config = dict(
    activation='swiglu',
    positions='rope',
    attn_scale=0.125,
    lr=0.00121,
    lr_mult_up=0.941,
    warmup_steps=594,
    final_lr_fraction=0.05,
    doc_mask=False,
)
Each number is 128 + 32 x the weight over the matrix's rms, rounded and kept within 0 to 255. Layers, rows and columns count from 0. Numbers have three digits each.

# q: layer 7 attention query, 640x640, rms 0.0484, rows 412-511, columns 0-31
# k: layer 7 attention key, 640x640, rms 0.0411, rows 412-511, columns 0-31
# v: layer 7 attention value, 640x640, rms 0.0383, rows 384-463, columns 0-31
# o: layer 7 attention output (transposed), 640x640, rms 0.0397, rows 384-463, columns 0-31
q412:154149150097108122224172147121178121075101103168187123169098186125102169095139093103150092183129
k412:082116115094114107080129083109118192104126102143124106103112168126152137146124127150141104147116
q413:123104140107156172108111140133111105113083099153153171168126154088103109129159144163148100134112
k413:083121163125136114156120148139121134113135061147136185125114140096165135147169145174123098137088
q414:122188153110155172145108168154089104135144098112107101095160185097115101161119137146126157063169
k414:156106104117121143153151124171178144152098131103162139150116127144130065076127118056096129147123
q415:118109144151119078201141136140147093107105173145155140139133162099140125163169053129090074225130
k415:144115132095166118151121063142127139097121169088094145107188193112092104097123091109147100082149
q416:101098096079175127124140127128066166086126104147117085169178175100138190134101122118148126106129
k416:040172103109129126139080110074154121153130107183144168165117139148120138130151109125135063109139
q417:093170107137138153123117082122149118067136125161180151083136111151086133081142078119086093197167
k417:135126080167133122125125120145136169117152146099120084138148149105080129166114125150144108142110
q418:160104115160124116105130112133155114171106115092104175153140117121090084136191189186105149116086
k418:160092181154120054119141164103130163057139135118090100089131148070148150109042090124141126118147
q419:141097113113126077089148123123144146141110157170048096157148144130145174143103157131129090095137
k419:134141129106160156090118160105100140148093104083111140123085167147144094114155089128108136114151
q420:125165174157115148104125163189146078104181124128125122105101100112137147077095071089167099146151
k420:172133069133129171171131106115104128160141096081124100119152085142100158106141116103106099113118
q421:166090100083099102086148115113118171114103176151048081108139156095170202123092117139161095076112
k421:130147122115168165152105141124111126110101147126136104147124150167072148115189148132093107089108
q422:112106190082127133144123133107139129100153122065167146145121097117132137122131072178100106160122
k422:149078125182152117167096132142157147169149196137138126108124149113099130112163134107102128140154
q423:119145123124143116162144178144114146098147083118123187173117170145084050156107116132105153150130
k423:141134174111099136083112116136168142152157138120134171073163110149129137083122134143148146110117
q424:173125106127114116092130094130122175127103168173060078110135140135152156159097135163156103113118
k424:149111129116156129152167152151150115106123154120117119144148106108107118150159115138145153133130
q425:122162163114081146197173141119137056091105144126113107169110056083121100105137090132176091206129
k425:162158135131160130089119137120112111160076128140174162129110124108065152139142165198148148137133
q426:138127129137160097144098151121117098104125108139115078124110149143085105080045092121141136144111
k426:173171147142066116103150135162086126089148104126107113136087189130120148117132085169130089198116
q427:129173127098112097180140150142122071136119085099145158142111152111144073129051066082129117169107
k427:174140137150080129119150152087148149147079083114131095149124144154103140116126093119138105169094
q428:188108111173088128136147111115142184159138135149114090107087137137121134169158121152159139094100
k428:117088140102124111146096168147155156106174178154101169142118174141110126152170108137163178137138
q429:104151148139051108124061124120115131101047111156172191138153141099115116100133145172117143146124
k429:134136121102100086098088135124101095116158112083167141082170109101164064102101221119082129134119
q430:098137162137160097125096142109131068111180144094163157136143104139134097086107137083092172156073
k430:121099127143128167159152169186128122153168108082155072129088157099133155061130127144132153121113
q431:139118103090179045131130130173089120135141110109143191167158100152137145098088142064075172082106
k431:111115120086103133170124119104102114111147104092151082155111122172203200178127084116170100129105
q432:131131145126169127080074134119129098132112111105166165085137121099147134084124192189135139090137
k432:123136139131154132109112128138127090112170110111178147102150098148082129090153150107116095173157
q433:087122126150112113155152107135112128105171085091119160144137124139096111099160104122124115099152
k433:164189046160098173115175113154110125122119120157122152117101107091148156124093158170100141117109
q434:128112104115152118141135047128131127093137133118155118093125106164135162112127163138125150175152
k434:121157175101125048151141114144134097223118144091148136164216108088105198053070068051146143148154
q435:137123119128172127140138132134106116083132146165106051163122132127154177108088122103157100178151
k435:099109120125145128155157131097163150118166118176107121139108129165128180156108074134133097113168
q436:152096100104095112139123129158153075122136138128117108151131131115147150110110070112108133140114
k436:103120132114136155148189153189133135091146179167098051195127185093135151147166106107163096148113
q437:132204149167099097161101135217148099106165089087119149147107157127150082108102091162140111125126
k437:115098179109120080163166127071152156172144142077118164154103156106186092109107125112201212095117
q438:130102086098186129160130146128109133137140164141123100128121141146180154139123195138092110068161
k438:110164119118146108097118091085085105096157075163136119140115083129114160148112047152120078138156
q439:155141157131101193112080144162131129204082164127111168134079149123100087179113139179116070075143
k439:144111152104118147148194152126110165119108120137116139064142173153169089151066170140146133082131
q440:122109103141085136143153161181083138123173143124116175165131118194134136126136125113117157145129
k440:091124169112088133151145114089109156085126159134063126097095103169139146123115100117179113087103
q441:150121143113124120088150091172141127098096151117097112149096127156102149140057104086144116173090
k441:137114170107112103098107069117202122104073057135073135169123070164080127160174165161180115119153
q442:111077106128142194084145168145109144114061169108165146125113179110166173088034098084075178094137
k442:088104141088150133205137061175137116117118122109160051105139098189151109118172130106113106110118
q443:123155179135114147139136149174204100105152121102128079130116151083112116178059106127195123162128
k443:151104120140145106221135070200143165154175161119111134103132160143155131140173132046124121092138
q444:116144115144098053159158165172124166145149065087129152163157139169199123102165103094131152124137
k444:184096121130143141185096092080129135179128206089120176139144146165171120141093166089119161073103
q445:158191127129134093097149119124114144137113120167166088123153200139136127128132151142089125068226
k445:105100174150130071129134153108141115130204123156101094095124177165164146113116111127120095181170
q446:114164130122171098093159161098118130096119080097154137147145146172141166135130135095079146114148
k446:089116165127135108124105159102142091149142120088128102156102143159180114174089126178075140142114
q447:142135098042164102129126129131168153132111162129165120155149169088138159118099108153143135092118
k447:146106109138162154150143115108136116147146093101167158188160161088135130196133160187175163116147
v384:163094082116169055154138131128109147096108167076146139096169120156163088105101135097114143155209
o384:149137140108168093141146134092100133101117129108091147127116143158112112100099139116132152099159
v385:156091125101085177086113110168064143119176129154135134147093140154152073177154147148141107126121
o385:159100126128084167160142095152084138102163106125127129090114148161098107115146110130136156123138
v386:125098178156151093165179144116147134150126162099126120106162141117137122110092137085169118107169
o386:149113152129153150150151078125082147100109101113172132172157131075185143074098143095129148153075
v387:086154108128131155106129173126093149060153112174156126149176124103096204187099133155090147127087
o387:107184186104105111120105178076114111131175199137123136166143164155110169129151168124037141154092
v388:135165138031136138157158084150107113104181098131132095095149095069072145155117107083077140164140
o388:104130196098139134161111124129097106070140131108146126095097142088113116117127142115111212125109
v389:197114118116144111221126074139113123095144101154123132130134121134050131155099136130170162141185
o389:142088079128147108133135156124102155088144113117165155123132067102095184100103133166190139095125
v390:111126100162086137094162061151087156177096108131106130110164183125160197147085124128149119100126
o390:084173099127168140054143119107099145137099059096117117152176134137143132142149182091113152189127
v391:142185123123134122171107092149178132109185203128140122123086177139142118166149137117158104156104
o391:133133080116157097154085062123146119183126141142110087161141145178124142156149113131115106092146
v392:190180128107141162127120158140111147165131129106123126117230159156157190149106129135119145180109
o392:159174141092158175146114151102101134150173145113099115108128163110144133188111139143134120116147
v393:050122131084141093164122224088164100140161087146129088145198123143092164038155131129098154142172
o393:120130163134144113175155125105109105158135090155072094117166160109119156110151118106056184102108
v394:123130120090136111125145171086157127103122107132113143156170133120121093089171148054113095127107
o394:117109127120178102106175141075152128109125087160055160137135150150117107162097111067153068165109
v395:148161134088088174060067140129165099124206100161115121091087136139158146149154140099139122112119
o395:188133119127165185129079157068130140154183128159129108118168196104098112195150110138130081153121
v396:193120124126084173136133163186138121105159105098075161129152132105149142141130139125146119113087
o396:163107148141185155117100126181129176117086159122123129138126127131139154131124094116122127129107
v397:117148151121133149134120092135136122159087136066105150135106114160117155110171146084150112109151
o397:121134151126143129068161072178097124123114092134140128150101099125169166126159147081127163141103
v398:204071129141133086137123139143101115129122134100133070155099099125167232181152110175109058111168
o398:183096157068083092126152105144171099178131123097158079095093109131119147158123080135076108145130
v399:126143131106140118112111190090119115101148162110120161130143170104073070106145155163143127155148
o399:113160099118126093111121136064111112082138153120174125128162142156101174080128111116100156123150
v400:151150106155155164176127153089127108150107209096136135108123116063133081110071117076092177101149
o400:123147138109206165126177147077133131091116059091112118193093121108097124132111167092148185197125
v401:197097131128085151166127070157062152139092156108135116079094094146119066136140109096121117171105
o401:163117113139102174087131101218133127074138127075153117155135150112179103124128130104196074130181
v402:103118105141125094144155159078153118181108152141111086088143159124181071140184157107131148114129
o402:146156088136176155131158127200131140151152132148105123100094085127126092097155160101143176132146
v403:126082127138175129129070125127139126072164190102151193124116155103119204174129108164088101101117
o403:177133130123128101135102137158078113145135104106145106149142149089074116181160184232130134107206
v404:110103119166157145166159112089145096089141145093139123100144129154076122142152134099139150160086
o404:113136080178177114103164100103109124155120087139111108130091077177126110156129160103109140090094
v405:156143127104156112155134141101090110113149177169116128091147146112100143142110122092087133113116
o405:119158086138121091092141152123111143126112096196135120102122141158119135111161202128090199093085
v406:084121137117047120127171104151121167159094130140130142128098167162168143103197159058098154073037
o406:136128108143085144089135107137115190184124162132116100113110084134158112106126086133118142117105
v407:192157085103192091204123143144082091130117124077135158112172129140104139090136148137129071127143
o407:153133104137174119128121137129087127069175056114171098161158107132115152063118170096156124150082
v408:110157103124145151169087183194070110143140136128102162104109109141104089141126149114126086121138
o408:124188127101138169165122113126094137101155124143129155107125132111074132100127081096144117195154
v409:127089079160196117122086148136157189121120176105114102113174171068171106072165133123064124111148
o409:133110074138103157115117110141101113120134131114054137146172106132152100158149082138146098129148
v410:194137107156127131118108139145118112136098162126111152108160073077114180149137126117150127136077
o410:171131140118152140125132143187144110102147121115133125110156116067118132127122177151124201174120
v411:116143149083163194141114135121164061131098154175119155086193117149085218141158108086095148177124
o411:111116151117160160132114160151077144137137068140099155084184132095157143151124157128108131152100
v412:119122128138134145102101117153108102094201142102108099139089113188190118127149124090116138169147
o412:107091143133087185165086118139096078161150073126121116136151100137190111119188115146121093125136
v413:138225142144119166082145074177123144097229084138131056150140131118099110135086092167157095154105
o413:137170144097136116112123126112129114089138175132119097108091058100093113094144079132100141103098
v414:121140142119065104167139155144082096128140167083140193162152151093145071142115119166118143086129
o414:101153116120092128119111180117109159063163135143146133148135127107160152123119167124162164144135
v415:148085076130059140174161107156114134079069157118108157125073132127097102086120151119124080143101
o415:086117140124107134114149129124149106111059119130127136140112151125126100107134118076140091122176
v416:167086090103097167124105089143132141104185079173114066156177156044109162127085119164163159103139
o416:133104118128153096150087148082117148093142083130104090146145128159068106142107125145148187105057
v417:154112136192162126180181137111095097151114148108135071113141152141165211137156119166086132174124
o417:150100137157116129147122120139117070178203111137119135173126189167103161195190117165142118179087
v418:147190178136133164089100162100155115105122141116101131100160144109101184099104081147098143123152
o418:104148141148138140096153160145131083101129120157083128065151134135107199131124090129163099159186
v419:143180108088135071104132159126153150152117100136174129122165111139113160040165176114086149096145
o419:097182097137118094144153116159165142157139146109172116122168140132208094072157104106093118138142
v420:222140102154169175167106115125088183096111139141103112132097089147189101134087114132165111135118
o420:174171120156189139163151109092163096123141134071209128157107189143115117124103071141146111114142
v421:107140116119130136106136137192152071135135167163145129158089159116152112188093137185154142113119
o421:141130113117064143168114164145169161107153150144137140121070085123100143127110116149125139172150
v422:138143135183097084141092200138088070153153128135137104130096127117122124163166137059124102087088
o422:167129157104066144134104120191144039155161135158134109123110074125126070119133108128108104170153
v423:055168196116114213127127133138138132150106171149128131141083125139183099113106150210060158084131
o423:128143135088213181128105134138086125155127164146092124117139120147179165108204136103039163089150
v424:110158149156121166173125060119220148089126122127112105154081131128111077134096159134165133153196
o424:136120140131174139120143116111178137091045140116140123147118102115134156115137157121167134150174
v425:128112083124114148105127170160150167153125113137139192121170117173160119126130133152104152078117
o425:156135143152032159123133148167142181162088128131125174113154178128155111129109105106126074132151
v426:098102151135086111146095155101151126176130088153145127098143144163125106091133147180127132169135
o426:109115146145125083159144129176131101210102113172159113119129162136155154102132122142118142107092
v427:150179104187080139134149123160130060096100191103125182101124089143147174120179152148073116190179
o427:153157133150171110128093146112178141074121151111166124113121091153116123098162093174137102155143
v428:163134128152163130079119118171123195132065103168117079153131149092161130160128124092118125136131
o428:148117134171089135102146137118135135163076165103069080123098125096184109142097111145122038149155
v429:099179116117158157203138145121084123141176164142100093121093141214189118146153172040157135151118
o429:096208109150117165167160109169105133132175131117195124135127144157162119115122137108175125176141
v430:145168089158137073106095140146093101128133120129122102112117135181100132070096143116173151091124
o430:130105155125113101160085153131178114123105129154138072127133149148085135126153094114143157173147
v431:111157126086115108131152127139140112074184114135126076142124153154120125071124146094138141203126
o431:124155158134126133159125115152106182080159143095151122104132162085135075152182161148168093151108
v432:094140116147088129169148174097134138113136103142105109129124153095076131117106143156154125159142
o432:101145088108144097081155081140117115169105112123135093104094120109135163112104141109120126153128
v433:140124104100131116113106097184115108144070117130137179134154121069120134142126119162151132142137
o433:155089125101145133122148130144134104113119154124098169118098147088119148119110127132169131150086
v434:131081159156163060166158165147122141102114102133158111145154170154202110181135097080097110113113
o434:149114139153108111141131130102110144126088124112149105168139146160169106124102078182105139144137
v435:110110151103103120219165129081103122134101159110154162157147111137147066115126161139093134115139
o435:158138143095101143099134128186108091108088115154128136141144106128146128141122170116106152108135
v436:037132138112144113146142163093149057178115135132110178083151117129132166099127154103112130148128
o436:105203144174154163102158149152138131157143103180114122108175125110124114144103158117143085141123
v437:068030141130125134102158117147165090183134111077116164122091154150117076118151152206135127095138
o437:158115070151143130090123124149119123111093135144127133122140111163151130063102182104145125105132
v438:115140109074104090159122171110110130065137173110109171114184105123118112107132117069121157164162
o438:112137141177092114095119143139092128089115125095136171138137153106144135138107093073100184123115
v439:107092083176136145077151123150138112166152101139153107125119132161132133108105119215157114156118
o439:134062159157131159207182168104178157111167119144111110096117108162103096128171134177129116139135
v440:174124148121103141148145094070152124153077129130151098188179109083163206184117125082133147206130
o440:126068131114130123145134165146141102126184153155157111172153120071151178137117127185129186122067
v441:131149150196176111159088172092132161008133109123125125139121152164104081120113156103171161190136
o441:098151134146144074142088097115117139079125139127075127166180136120140157127158142180193114137092
v442:091124127163086093166150202131130128095121058132134134170134097073096051180139149137125145130145
o442:175156108150035139110106122134132151116106170121050191116130147111157115114105138120142117096117
v443:139167133104118109167096079157147094158115190093126150081188116139113144127123128131149144104149
o443:157117133158136133115127123172138159076110129125132103123153116079132141147103114132101142139132
v444:123098084112089124142126144115152102168089163107152132159130116129205116101117119117138116186114
o444:139097132115145144115119170149125064140128128104119161131092099126152147142099130094156061140174
v445:109111095104118117129112104094173135154130089127125098130117105096120094140077129097083119119146
o445:153115141153158124123123112109131128114124122134203133117128099101157122084072185114109164113102
v446:051134149110109095138154162190105091079106111156113097128083142141115185128152107122094114112095
o446:130162164134103153127129107174104133196100142125137125119160181109158148126110079132097076180146
v447:157124178147155140111102154097162113158148161159171090150115127126129141130086126095119117143093
o447:166111101127058140162135126102203081140165143163153135115104154200096105133121108081135072152152
q448:137127144165180134135194133132148171116117108202007000161081162169103203166163082095127032134162
k448:078151142118147105080108164117111165095095091160098108138164221146124151156144144113093081176140
q449:192108123210134157154187122201148151158084118179021006171069218165110168198181041153109105136104
k449:146162131164108168130137070083133125177111162110129152151136144153129148188162143078169106128143
q450:163112141210168125142188097184165173166068138192000000185042209153102184213161052131142066148147
k450:131115112153123113116134146083098137139089119106101109163129144058153101138134143138135133137125
q451:113167175135120122116142095109064159132109082157099118120114097120078201095109124054093067117191
k451:075145121126137098133085128110142147095115133170140131113155198127102156134103079105107086120148
q452:185104111137120155144108188110125091159112071053153172108210162126227068098159080173102245102066
k452:136135134077101124105108122172105090177118121124136114113129070219111109130130158127183165111178
q453:162107112192140144148181137161129161142060125180001022172067190143089176205163068140126103144120
k453:189174093126142101138140121125185162128137118146118097148147129132073154158153111094079140176150
q454:156120069073113148097086119106100172141075152128170127129132140129107149157138127150095094144065
k454:085121097100110119161114108117217053165153218167187139119146109150094137047154136080132063143168
q455:118130202082107108101111166144135115110162141078220255088162103133145050133117166142118162136146
k455:109117163155086128100160127149143147178183119158126113135139161140142134136115143144139126153182
q456:113117114168114126111071095165123189125066114112129115127198085135153105106151123136116116105119
k456:137113123140075069103109120126115114145144102148150161126118125166147064127095136126156206114164
q457:104139137148149116195118106129070096121152104136157119165090186101139158085130133124124153129104
k457:143189102127163105147091097135143089134065159084154169115145123095126138132126134103121127135175
q458:154073153107155173193104159160170124143120182134096171107141139125125092117106095110105126128177
k458:123163124114123135130160124128151124128120153080124082130178094176152164146154149138134043155145
q459:104087145226139135103173082151152144164132062152071041162064181180073201149131103139096031163088
k459:128112090149162124140127159127121137109097131169130113132143090129074133115118101132137130103123
q460:122131119128124133124093133109110156099120175134123103098149083131140096147120113137133106129127
k460:126122149118134158054114142107095158103112086143115136113102094145139146162185149181226176074091
q461:099124077130124126201132111134099138116102170139101172145129146091143169165179158147146136092101
k461:088111119127106089156156103129123078173178156147121125164169149126143111140152108111141139168146
q462:126132078112109113192152130122124142136180170143118160147140142108147095136093171097118120144098
k462:102136121190158115168124118101128135158195137131078145161117116105161120153161128075086104147130
q463:154095188106104143033094145089103120111155124111187199065112121169101085155138182168093151154106
k463:166160115120103172118122125090098164143103087107119118126161124124123139101111175138121115147129
q464:067083159131141094126114123137128137138127090150100132141090123122145156092159089137103122084109
k464:117143155097109171140135131138092150088073149173116106135166147124119124177170084166127140150088
q465:187116121126125142074123113154154079131170100131162148144101152147141100122127163139121149171131
k465:165131073130101100170134106109116103116136131112106162123085114133128078104126078124115146148186
q466:174132092126135111133170102178136108138082157139114127115120147151137148129129072126178113145126
k466:074158131151154136122139112151158102149126096150141095121075147107138114150113046087196102201166
q467:117145188173122152091093165148114115158095127109146110147093105101120126127134089124160115096164
k467:130105164135155160156143170120068157111157120131115104116141100123131156142180133173119120144140
q468:124129143116123129115089145089167118145163104107147135098155110127124122149178151134141136109132
k468:083190129062091107126085120153122126167136188111137129156162109138137162164188135098175137141089
q469:126118080124174112139142135136172150096152094157164127086137129120110133114122166107159106154145
k469:114146089116137109123082109137109140074019172162124112096212103100125173088105122130126092130126
q470:055129149156135125084164128151161099170136057139107103133108132151115145109119126172143060141143
k470:118115135111106113153103149141103135097154132146166125130132119135088100069117120143147143146117
q471:106136162130102164107122173115146082122138102105129123148097074111123142133147131134112126088134
k471:106120143065072081116124113109141097141134130106130204152155121150148068169187157091117120145082
q472:136131161091141149153137166058118161136078102095117108120109079105141171176193126110100162139061
k472:156145129127094086075156189129089177163056111164123130154165088149132179161146154085114139110047
q473:100131104140106128164111140132190113164157117117077134173150137123133116166138118122128150116139
k473:100122145119066110140134097116161076150190140101146172154080114157158147117137138133190173096091
q474:120148156171125116116093140119105114156125085119098080140147122126156111110138113092109124113124
k474:101115168156134119089117123135138164185184107160113122174086128151159157177195152023071175128162
q475:200113148140134147121162179111158122085119103167143109143122084132122153119118120093139114137148
k475:177157104163124129136153119116144087141194172111153133089135107087142091146168134160179157131155
q476:074178087098143112106150139142106169101147154183136146109144107130075126105166190134154155136136
k476:112071166172155131132127084116063255129133163176131106092151161117098137126126121081047095119087
q477:163088114104143142107083129148163112095138126153162183138107097167148073176169131196176114119104
k477:116142101049191125121114143156108147081153089132135153083126111208145134098092178196146164126129
q478:120138112146139109110125111101102063115138163128161114109159137111138136144100153130168128199147
k478:130172167165164134094134109115126064168108152135109114120112091107146155094118176137126114161169
q479:153144117115140095122117156131161096137138158102133097096177150144121144159135188120177163155157
k479:123152150139127132134138071161102153163160098089176101143079145153135134183105127086122151144117
q480:188083082193132131150208115176175173151110147202025026165045199164079163148162106141152083112115
k480:107140150133129125102118075140116146072135119156113096071137164136090127176105109114086150164122
q481:095155102047084154137064178083100090104171113061255255089206032068150052050098187137106212089101
k481:200153113131092136153140088110139120133152116082088139186111121142117105154189116088121150126122
q482:212118087130150146157178147182158115153133109191134116159054190189115170149165120164111075114095
k482:127132172139123141059198144107073122167053170120151106154163158112170140166129175171171108155107
q483:186124115188124101131177130151156173123108133171014031160061160156131147201189074140129069129123
k483:118106079163146069151118137106174108105109134116099188139122164109132169149157116155080124116089
q484:103139150128093097252154124054100123102196067161139142127097119118136104092151127124161108147166
k484:144118165108118093120145131123145136119134201169133126118127151127109165060140122071132102107123
q485:163093157206124170094160036155144148152171189125095070122124181103058129175076147135158096145159
k485:162159106110109169181137097176159102137098084132135112145114078082209114128146149121163145098137
q486:126180101018158100175082195093140076066097094145231240107217076201124136117101157067084102124106
k486:158094148136094096138128147089098094144152116070072139104080137151128117142087105129141161127159
q487:165125101174136100138152139180105132118092120202072018149051178183087200184119117096122105132134
k487:062168027119137180115100147076147113132072154159180163111168117117103093123148135122157112149192
q488:104128095109145182170117139138167091127162162123126138112173091131164084103155111100109153118193
k488:194133125131088118122127106176164183157051042167094082108156081128134142100135148168139127086151
q489:150174125098128130150130155133157120173108125089167139116109128124140127129137090137137138119134
k489:099091170096122144129135168138134101107112160125140090124130126099067083107143086140115106127155
q490:143128079133090131170134125085098094141154109153125163055083173131085115088093156090144134171136
k490:099121062184167118159111174142110148144150146132156142088157205113148103146152177135080094128139
q491:126229217144108170102151152129171121119113172091158093113157101100106121153122076151121121115207
k491:146100131090126160108142136115094120080100130146140127140082121177098094127084103143177091124142
q492:101131078158138098175167133130129088126142165183109156157121152101154152058112098079145143179143
k492:119182093092162115124136126134127113107107164120140183108144077103151140153148131158171159105162
q493:131125142097135114140093148115115156124051094160165129108139154136145081142110121149120121066124
k493:129138123122102136150121209107166081148067126099103144112102078139124135188111135186208103095099
q494:143106057140095132188157119153127089168108110144136183135100211122158167045109130114157109151078
k494:127123108130155109167141154160145093117144175123134129146141162104144148077099133153115096110125
q495:113159043145119120172150126169139121106161115126094124177098141123166179137087108138136157144111
k495:118113182075136137108116107141132172147051147106141137146153167144163109156174110146139086122052
q496:078082153101157128123132155098168142112134087146118088115143108063130117169115137140048158134127
k496:140121071116129141124111152118128110114130121118079221121157085162069108105145164111065166112076
q497:122103163176093129124109105161115125141144121109132126130112125118144081123182085135154112082136
k497:150108180123096138112157163191114156081175109114094087150105131155167095136177102167138170132121
q498:123170107119096085125102121152093163145129155126122134133153106103120137081150133086146092121153
k498:164088172172106130149105109124114189122120089143116077118141166113120199163129094126154148104112
q499:149131159102143170100112163077119103101155130111163157104152064128071137129108143157102131144168
k499:132124149123139116088086126075130102142136101082132172108158094119107134196126165134097133151102
q500:153099124108137133078144128119090110138136123159132133152134176109132153118087105135139102149125
k500:166145147134151126147160137133117124110121151157141173113091176119153169108121154120150146136153
q501:174054071110118116141130116128178113086175126132149164099124149128112075133088138145148153209117
k501:155125089125166166149124098158152127092139178125138087134156169116140135087127132148119152111095
q502:093140159154113150105095164133096091139101103099121116137116120110106094133145123138118114065155
k502:144144117125094117136153133152151162101183043175161147106114083115098143140130113153095134174116
q503:146116117086192135113163111087175136119147118134175113121194103135153166131108135122155118158124
k503:103143093148141108091128097136159087220155154155190127185135092143119158094147174094144164118166
q504:088109158152143140141127109179150086166210123118122117160095147154152114131040090152103099158170
k504:121103164117165133149122121109138133086137122111161163168155152114103102155169092133115056144131
q505:111134113124175138072151089129187140088128056151124116164128128125107127107102129137125143166088
k505:115134062103079110109133081142194102131119137179185140164134092101074132126106117098098126174117
q506:130096109101102106191119149152095134167101189089128155125129116125118112176174126107132123074129
k506:151092095138150144146128132182134164150112090092103110152096175145149115127130125123103134057065
q507:094187168105142170081102162131128149130092145178118149086079100191130114139117120128119124130114
k507:060165136052154117110087141067094166122124144146084141121146121147080149164183133156174135172110
q508:141113154143076130049145090107108114111114147130141134086120135126113103103134129160181113172162
k508:113182140122079138102110053080115115137133162100180140186135119099139148128142151117192162167151
q509:109118095153136085209116105159144185132144148149126138153088123124167068062146119099094087109110
k509:141155083175202186161103174124145157088182153138113083125137124103142152129156104130192157114088
q510:105161179082139139135109131134099173105116154152108093157124109185126102152197085138150126094135
k510:088133127088163123147156134087100147101120124127133142099136099146073126144151148133153134151159
q511:165130107159088124097106096083055144151098079093134167076137100127119105104160127159128099121170
k511:194154125092099093069090104142164130111090048150142138126146119148106138122127104176106134170130
v448:095110099084142154120099147150127105087133146123128143125131119126142126114167130120120095163081
o448:173116125109105101118149151146138128151122140100129080145134141087126154119111139134117159117143
v449:152130092126158153162132117141122154148137161121100146124146153130117129142110133166102104138122
o449:113135143134101087095101110105119149164138162136105112139136105145097120127131148119137117123188
v450:145099090130142170123129107132149146129133087124127123148139115152127136140199126133102110160127
o450:165115153146127147137139150134121129161128134161150121112117116116146109148113136094140135127121
v451:134133159142124097135120144144095108117137179166107145103139140157112097172188158114146110155118
o451:133092109139101130137108168112148161140132123119153128135123130140131137121096127104108131121132
v452:128146133124141117136177128121130134102169129158106145127130100144112157146124098100128141198157
o452:115112128124123162161131122154146117096109138112170121106089155123133141108096110134110118091096
v453:163097102147150097156141174128114147109163111133139151107101133121113119168131094144140160082106
o453:136112165118147103097107111074143170115136127150127135134141162109116131130138157126115114157098
v454:111132175127103122101144114132139104085118098126131130116134145142101136126126143140128123089093
o454:167128107133151125140094168105115120147137156123125134130129138116162094142103142155136125144176
v455:123123112121106143095161143098105173104134175124133140091136154160095153150150140158099146114122
o455:131087129135107125151126117106140139135143092115117147135119139122094138130138145152154109129118
v456:119157135141134118144098087126104126114150150129126124109136143116130128134107117092132123102142
o456:124132155118101114139137147099159129127133092108139124121130161132138148130144112138138102136105
v457:074097162098112134081160116108132083172093164140133149119132103137112099119122132081089127114136
o457:168139107139136157143115112145129135108145103097088104131121110120139136127144154123144121121128
v458:116136123189137129104098121172112125153130177138141133102147078132142119125116120141128115146118
o458:092142125128137114129132094129124126138144088150111118138108124091125126116164131135150120106144
v459:131115129134156090097142135110123144076124123145115147134092176129126113156127111101145162149051
o459:172122136130106110148114152121121146154149138134148139157149104119123131099135133126132111117156
v460:104076132090089122100143145137117130099145121140135152122111143136149126130137149106106156169113
o460:168129160139142104165130165106140139121104151127092106153127134156108125115083101148122113117131
v461:129069153119117097103129159095113158148127116164112162131105097156130118157211122124109084147120
o461:118124132123118120134138121093128119151126128107139136113141152129118118152123161126131141123124
v462:118125142137140083134089087128142125137094138118129145133143117091140139126151119143094109127188
o462:104126164145108157142143138136144144141144133137129100111127181143111098136153130160152102129091
v463:155128147129142176080145162157121109141127152109117096133118101118147122121107098169107127154119
o463:106153126092145111146139102116115149123163075156119154119147143127110136116163152130119168136110